Part of a small language model's weights: 16 layers, rotary positions.
Each number is 500 + 50 x the weight over its row's rms, rounded and kept within 0 to 999. Layers, rows and columns count from 0. Numbers have three digits each. The size before them is the row's rms in percent of the matrix's.

# down: layer 13 MLP down (transposed), 1536x768, rms 0.102, rows 527-548, columns 192-287
# gate: layer 13 MLP gate, 1536x768, rms 0.083, rows 528-548, columns 192-287
# up: layer 13 MLP up, 1536x768, rms 0.0891, rows 528-548, columns 192-287
down527 094:509449496554430505587483568503408449471528508551503436318518578449517494508419498540467463528487425537464558475507498435520453446409484487402500512427481497540543604491452556480478426450525564482524513443547556451505460560460541356512542521560452584521516501510550544438466557471522507441
gate528 099:498522428621456513505494472477516505473477533491596506447499527554524474427482436480519437496490514484460556493462461466437554515508563513480607475504441525494471478447610584460557534517484503518493469446508567465535479565450357543491592533495485529605517459447555580497484471589571477482
up528 105:405577427472442575448454537490467484437565493456384490482478522405596590490509468567490545501479450440508539536404545452531465499547434429462532536573516478570526509466512441498520441454500403508459486455470603545392528461514458493469555502390519431509450537479493463509615522496489589480
down528 101:538486551539506529592535544488522487500505574494414490565539511493465451497459560554447360448504525560582498486580511450492453454528429469582511470472524575507450467527565519413481448431574552535522464522581503495485384504428476561460464451511533458560471560576543471402486570527563474485
gate529 102:498536468451525519443539562445490476458526377564452484506491509486532464443528475523477568537483499496456464530392566595516478489515511542513563506494493477487479537475466514580520499570364483539499533569566549470559560550456509460452465535587447459444440574580530471553498517465488504487
up529 099:407624583527470576558526509439435492390535488536500478478521524525481643449453477462550501475555483569610494494536552537492481573530446521525386384567534447453464550520527419509554546483472545454567412551529527498454497485456622454509513412544515443467505431529519542517533530494541484441
down529 098:501490525462489446506523440488454516506444540544480534421446423457431510546499582595505587526533442481527504431468513481523395514539538502518519443541457543621478536495501473499519546416538422473484482494498538548481532507467620462464431524558503407489496400521527478515555535548494563528
gate530 097:375621493534615480596524504509501587452445418551484498471490504511526469552374571477549526458521489442526559473538471517587498583583556559528542473464535536470506536506596519479535479440413480435416523522452401446381585511472511451498493482442516479621595502462546497426514549434513475465
up530 100:442460489495616504543488529551535512453439465485423511560438510392538446481457520440505453494485444471477412513438548508623420474410542493485578475539570415498507551560396502484521530354470528417523449525505433489486508466441523579522468467526516531477529671552491514545493487615413515526
down530 100:551450556488494523493463491485527474440465557465439423577460518474486553435539570481476547466422457462532464587574458543496462482430574467540453584515583516494420583586511601518577531542549550592491452527429609440464482446444456443528420560541518441473525626509459510556415433537435481571
gate531 107:527505534567563533540547473540557533497488520438528558461517506568493380530539529540503497486503470549431505577505495429584432453509583510563460447515463522513457542482443465506511520546452527558479510480516551433422534574540537476492510473534522486500449459531535479497439524498605470491
up531 107:481553548482496515456493469502595526542466431474473476474529433488570589448557467478508491478497511550524411381515525475499530449487444582449531530526414428557482473546516616498541365560486478514537630504495468461402481459417519535537527535393507549526595466464443543510494478565463493421
down531 096:490531510453405529493487529488494476501403532525584564530549481536488554426505489560506371488503484563388479413468418499546588498566499559488478483630421346541521513513535638461474450539544426539374505495510530574483579450508485507480477513442511518491524511504515504480565549452543494454
gate532 099:400573480532493522486482592512515473500587447519438486408543598545445569532410458477462587397504478390414433487524476529496528516525361461444521499529539552461468542500432573556573489462444482439456575498458463479404488522516448534525505525487474498554481555588491576489501546489518535428
up532 104:440453529510515541503460599622446451550514450532475489501475435429516506564510521483525533553539487469570395555428496488523527501588563501583452538575461500504520388506427449458575481474527418465516475448544394495502498516497483526466474534482411415452488526514472560611413460500532446513
down532 101:458513497469479486498476439483465516523529421538392503514495508438483487489507567452613511503533563473497427579509581492558499549455471471551541495557495475484498482449515513464511607523438557575550483353560508514480491437464498499396494483405567554574447470443413470510572515526562630539
gate533 097:548567468525472525508487415453452438507547442435435477560516473547441548482481472531525544539429502520471473458481497542551481538530458541499470573536510600481462535574567521456396470551540488494545478505464559503483483495520474530534470518519520436508503489483449525518481562460512523498
up533 098:586386427533489520460511484429540572613529609395481548508542481466396526572529497513488564501525549425476579500494504509445489557459483522528514475494501535431568565529500397546470457477514513451476480514516510587528365505438428498446502514530588487517511498532529459484564501503511455429
down533 101:550466441544460493481419482485455516493605459655458470483488470486461451546587540445488531572467578442499484536483479542529473541534486477418572499609492495505573535395498490482452509399460438504392557498490533538548453478519464573425518482495562546465561463536464596510563462567490500589
gate534 093:506616506452536414506489486610408459554491506471537495489501528419499497455478475443489474565483481502526522494596467517437511613441491504576474500444564546490494505527458445485556534468550427562461522475549511547557486607508587515428546546402525512403658598553483344505437484459496525514
up534 097:520502513571529454509492436516460487520573476494533600525515503396481484514464513437521551517536491437473544482405400634512577487466515515483553519412499493470525438456552473460466513522466626503544440507686482512495461541469548481438499419506492509508504442478475579508480493564454581544
down534 094:451487475449423521524452517498497426535547503544554576475514436563516561455493538434456470477525508483502562465472548398526514561456501533609535518517330512544418446516497512523529503526476453510444534522515517457596494492539444562462455528532547577492457418524593461430473510386560492404
gate535 101:491638551467582516541562477592522546598521560577501559515531513463387507469498518550558497377502469622515540509500422469465447457526503496574499515525454478532494533487457486549436500388466552474399578521554503550518543535531500468522482542516435515520509525556507526430550444489482512522
up535 101:463507544464512522466501433470458503640551557526436454559471514458528512556568486472519550545447441581453490530498505478451594512434405482489436597640399502577456599474532453417518505512488509540583532594475481482524587529446457494479477448530431494525467492505421531499464576531606456543
down535 096:487545410535488510479493533401438405352475511445402489505503492544519481517391499435546473550518554506502496551474482441532475553515544455535525445407477608516520631445487502651468557486462526480540483458562527554491493491512455606480506474499587485381557486558565505539444435651483499506
gate536 101:506412451309488516443532578503394543466573412466438432436414518585389526545523476423484495550473469482483503486523513434501549460533469454555478495594494574419538461460419493576452451507577541487530499495412521503465505451541444497488496431466484557579500517511463469433522480474531505462
up536 102:540548501356464479370544486480431503491528399458575461516436455484413507539454380441487477486481514568440498546497466503519472517514458527464510459479465433522470509567467463482532489503550514544405524552502512467442474479451473442390438514426477480495492469540452462347385445581444495446
down536 101:531442486453526515421476442460460476495414516489502458584516507489472592514461501555433392509499524539489637454545488456563531542550495470575470470495563506426528521579584565449505514555445496552435449494606513478525574471524470486485466507493500493536433466510560512497583420541493598480
gate537 101:550548472507486470470634428543528407605505584484506459477575495486525572481525488417485556483466475529483432451566480609477504448457455515465538425432475511441511475438467351495515551511573515492454539499499561442485398516512430559529508550561524520446533552436513483476524415502470513540
up537 098:502433531528521493440520462529496455585466565408551473454596478497499548500547523484447489526486468478533485524499501588495495543576503520518514499395419484558420629429492457509503427501548559480514491501494494436538446537528371546499501568484470418464440579570490553409461512526524567494
down537 097:468466390484531573563598542440509544510507454450520495569478396525544519463535563500535431402437484548548399521528525548479507507411522499493449494473507533506465458501465588419514493547579511517544460423499468507553560493444429544485527499509474388492451579454411496436501617451492527467
gate538 097:495532491477465549508545540436498530548504455473516541501554517540496577419559475518502519521604551543493508487449503499563536446503466405468426486502515544450547457499464553432607554438526479493621510538400556483512465532510489401531488425565431592590575459504516467391547546522441527497
up538 096:507434549462540488453497511525438490503504514564436483455471484460529516430521447535546500491472421497558451481423564503448517594489521410533477445533507490504513478475523520484484545573535505520379474597415458616501495545467506572491444557458586488484535542491546594494455522420451534545
down538 101:562494538484484487398565513428512502558479477460482439464466476485527483577530515432542479507545546405479597485513529557515432526546447493541518516651444495504491491523554517438515440491483498535555573520516508478514617537519471436529470618580491489457531516430455497498509560488529506592
gate539 101:510493543523366519540537438478499532482492437482517466479550629496420522445516527540460498485571450477419470575439495467461489585524461500530556486526522451491484501553505610483492510495558403506497466420523388486437516526492467443446439514482536472467468445534465490448470513506533391530
up539 100:565492604486389559561559463426459420515617490551534526515597536454545501460560516545501437523467446476407488581479520490474474531520466478527519521510505512475522543519484533497537515524619485440465433454507427466449500446441500488540449541513548524524440545474513487531513620524495350513
down539 099:491431487533386421438495481479498500492632480494548553488463559516453455503551519551384519371587433442525533537422506530425557505607529409476526502469551448485555540573407522444562495469527509486408508394471548539605508476430542542396560470520526466481467512615460525509544535544568429508
gate540 098:497460460473494609460488535509496475511505437489505477468510459499512476511457524429551520504569560506509498536688441486573560482487516448481459576496491580490444507423611484493505553432517526542584525439569523557454540538533502618468533536416415433578504450529474518527403541399454494517
up540 096:388428512510470609558589416444498485468497507620483489446371547587570548487406558470647503514470462464510627488541562476507381600599524477489469438568577495594503481550483521539475461486606506586436431497511437533543491442505490515464504479540500487403449442518471448507537504477491491468
down540 100:461477458467426516417429509501518529514476538423541489471509617528517528574521490456463440499483489480464488510499535487526528509520439450553463433472439507512618441567437542589516505566360555537560473432490558490448472457495478424539382500463563468439586618513472527508506483453530459492
gate541 096:524575354535439555381423572475503487514546404466460528411488476525521531466537463480540528534584483352491463532445596552513480587559520529526580474499508582595432548463618490572459553489411587413491434551476558531559452444464433578480490482521559396483513549407485434416433443501564498592
up541 098:524541472475474436448432444514553520592635526448368517544432605510494432485529489580493586502462461459416546523579598524549506490494571590370464560499526559512493493527462535486512509468477537488566608472473480539446505430534506435470530447364546543632553462452517512496479451529593456493
down541 095:564542431581421507434549495427564466524456478532549541547540504566623441531596494501469514455524559435576389533474575510555417444562525611462496581475466478430483583546521488533486455489479483615492488589525416526493536489496516489538527542408482507516530535549476517521487440528469457564
gate542 103:516521578419596505506530483513524377559511492408470503430488475471555450402556440481464508417467516470469455519436452452478450462383386475486458522503568455490509550480464539520451426544487547490507577499592538513446513553535586465374506533483509495494575381556535551561553561507467533486
up542 103:476448462399549505434536551474499460603543469462466464482498477569492484459532599498469533418482446487506483442496501598494532430526491409532500515566473553480457500532548527473514435553597440598452446556424454501576520587486596524528563464486549484491542399470519551479601480514514457462
down542 103:515541516482518433476471496502591530465459462512492480562560594468529438484517448498495518506466553550508522470492508473448502584517472491547498461538498545463531372553456477469444436507506557570502500406563460479564521465519544458549422467550410534415468480517471488553519544511488491421
gate543 097:543493497524498610569493422506532458416402521539504545532522560463599442525502541548481456499510593436476499485495486421484557559567511503515452540536546525449465481517455417502556509457528624526517514456551420589479539434473510385461532457434503562555565496432473484537369551597470443452
up543 098:555491539427431528490501446566482528449486513598362572514405452448528394503505497546468474506516503445500507558483425449517504517625448553499462591438547468452483481450519437499527532519482588490515550542475431490582566419462400481505500494514529515631586508517517532530451466555524501538
down543 099:484429537429492429495486439450539539492546441470438536471474475448504491451494469553534488435453429360476506466517648502490427503521461594387474447468467616536487459474423574581463483524571516530566521471519460518541505539531450444589532501509493476543478544528495524555497474478449576557
gate544 097:492498472550460468472462445601434489377532582491463520577380460514489558461458584537416569476497512444485529503586557428384400457558432516531468478461526430432558499563441516567446518488508524598493441521437410555495475495484538543560473519453381539502468566545438518492552564500443480479
up544 098:502462553486516472540494448488478550449540560497605507465534568488539495555453395494576399535556503565536628490541446445496528476484494461512469512588492458399623508520494530347475471573394498519519491483501542497485552578480561586446458539495558444435556381406501439577501609499588574506
down544 096:502445584508483498545522495444510427557516413474446502393579526533490431466487430456481536563498412575468522528518546538541524484541494362505524428472486462571530399455586503480424540542488492500600484528604521535551563445532557481632514475455588532575413459507478576500563518551579598404
gate545 098:391562469478514588476462522530488500491459520478540458541495455343543560469576449529501487482486528539417418502511450554496537457481593536484472566533512528469457487552484505379486547477516463534474475523468472496473587580488506426509521534577370382573581573420493475608567512523554443616
up545 103:468543413551580487422501523596535540467466487544435596503419577505554424555485585415476520498493508519417467562416453466543474429582478505502543555528478577473462565471560380569573502483530536494508560500440472502484489476518571491445489588440445439429573521485450574511528465432521551477
down545 101:465487513442452494503567503575600537448506528524478518538538540583475460499521537533651485649488526534414455420593537520437521501549473516530566467413440498452519503624438581560535569456406433510594560469491533579462506490609555470557541525621520520512489498518426471525577480455472520573
gate546 103:519499535451444509499484510438515519497506454436498492542496475558520530498459550493501539474507541578473396552475543466505462447426540470488495531422548464522534424514479446515483569558452359541459513512453554489435439555492542571456486445637516509402556414495487516541558491532502436505
up546 099:536528401618576466418598522550557508554543469516477557506503597531603472473470458505449487472545497406360472579452516579531581513465504490505514472622536456524605532495510532536519493481385556421462456474565559451553489456501509499497525456533566502489524516493452540466506569462488439564
down546 101:541480545556519526457608481515575474502446560434496554513420460503506503622460518507472546466434573460411428551428516509485461498543519433496573489570453494458479597486479457443543443532555402456509523530531513441485484513534539527451424499529479503491463582505414526558508560449497538510
gate547 099:513482482492432566496517539484474492503524487419488425556464558488466551497443504525475524549526502464483454465504499550527528464514449546616470557614421546426386484498476471432516459533477392510524483493525481527574491606539441604508422477489466412461445547398448518446546566583494499539
up547 100:499490501497548461502516496445512475511519413522496493547530561482519522505429514455485493510537516514455527527478532562444497569493626464577481532629558441509564531481477585469498451475438492439485519560501557441455502463454525538510632441528538485475481501379430443516434513500435492572
down547 100:458492481429446456495440510487529424596541529503552469456579462572549516476547506497440542447537489544439566463461507446433482564530530517540474511498528665503598496514496547521457529566515483547524501509551496429605588520555464460460390565427522532467583489496553421397419538530473501397
gate548 101:370488551514562406599496552454551443514584551528588477467446490407377548544565550502538472458502473498568579512479500439563463573498484528383509535473498585451523482451583530501491515526400478526516465494564505483520529522479476460511514535564486488532471523568509447498537498514549423476
up548 100:485530467464510504468516548548549516411463507557533497565417491525551552529499599480564494537527502626500528544439546523493544512526528493443487489447370438473460540571483523522531544495475516447511514559483457533577545632480498462477520414485509588514512540479557583432504492416531593437
down548 102:476533549537453517535512512539501502456457447458520525467455544456517484563442460477517491526510532470439594499551521491576500486646518472398432508527448516450505550651558490547496458510522427422460504529592446458601443560480474565458512473445424461450535546449492621490381543649503548453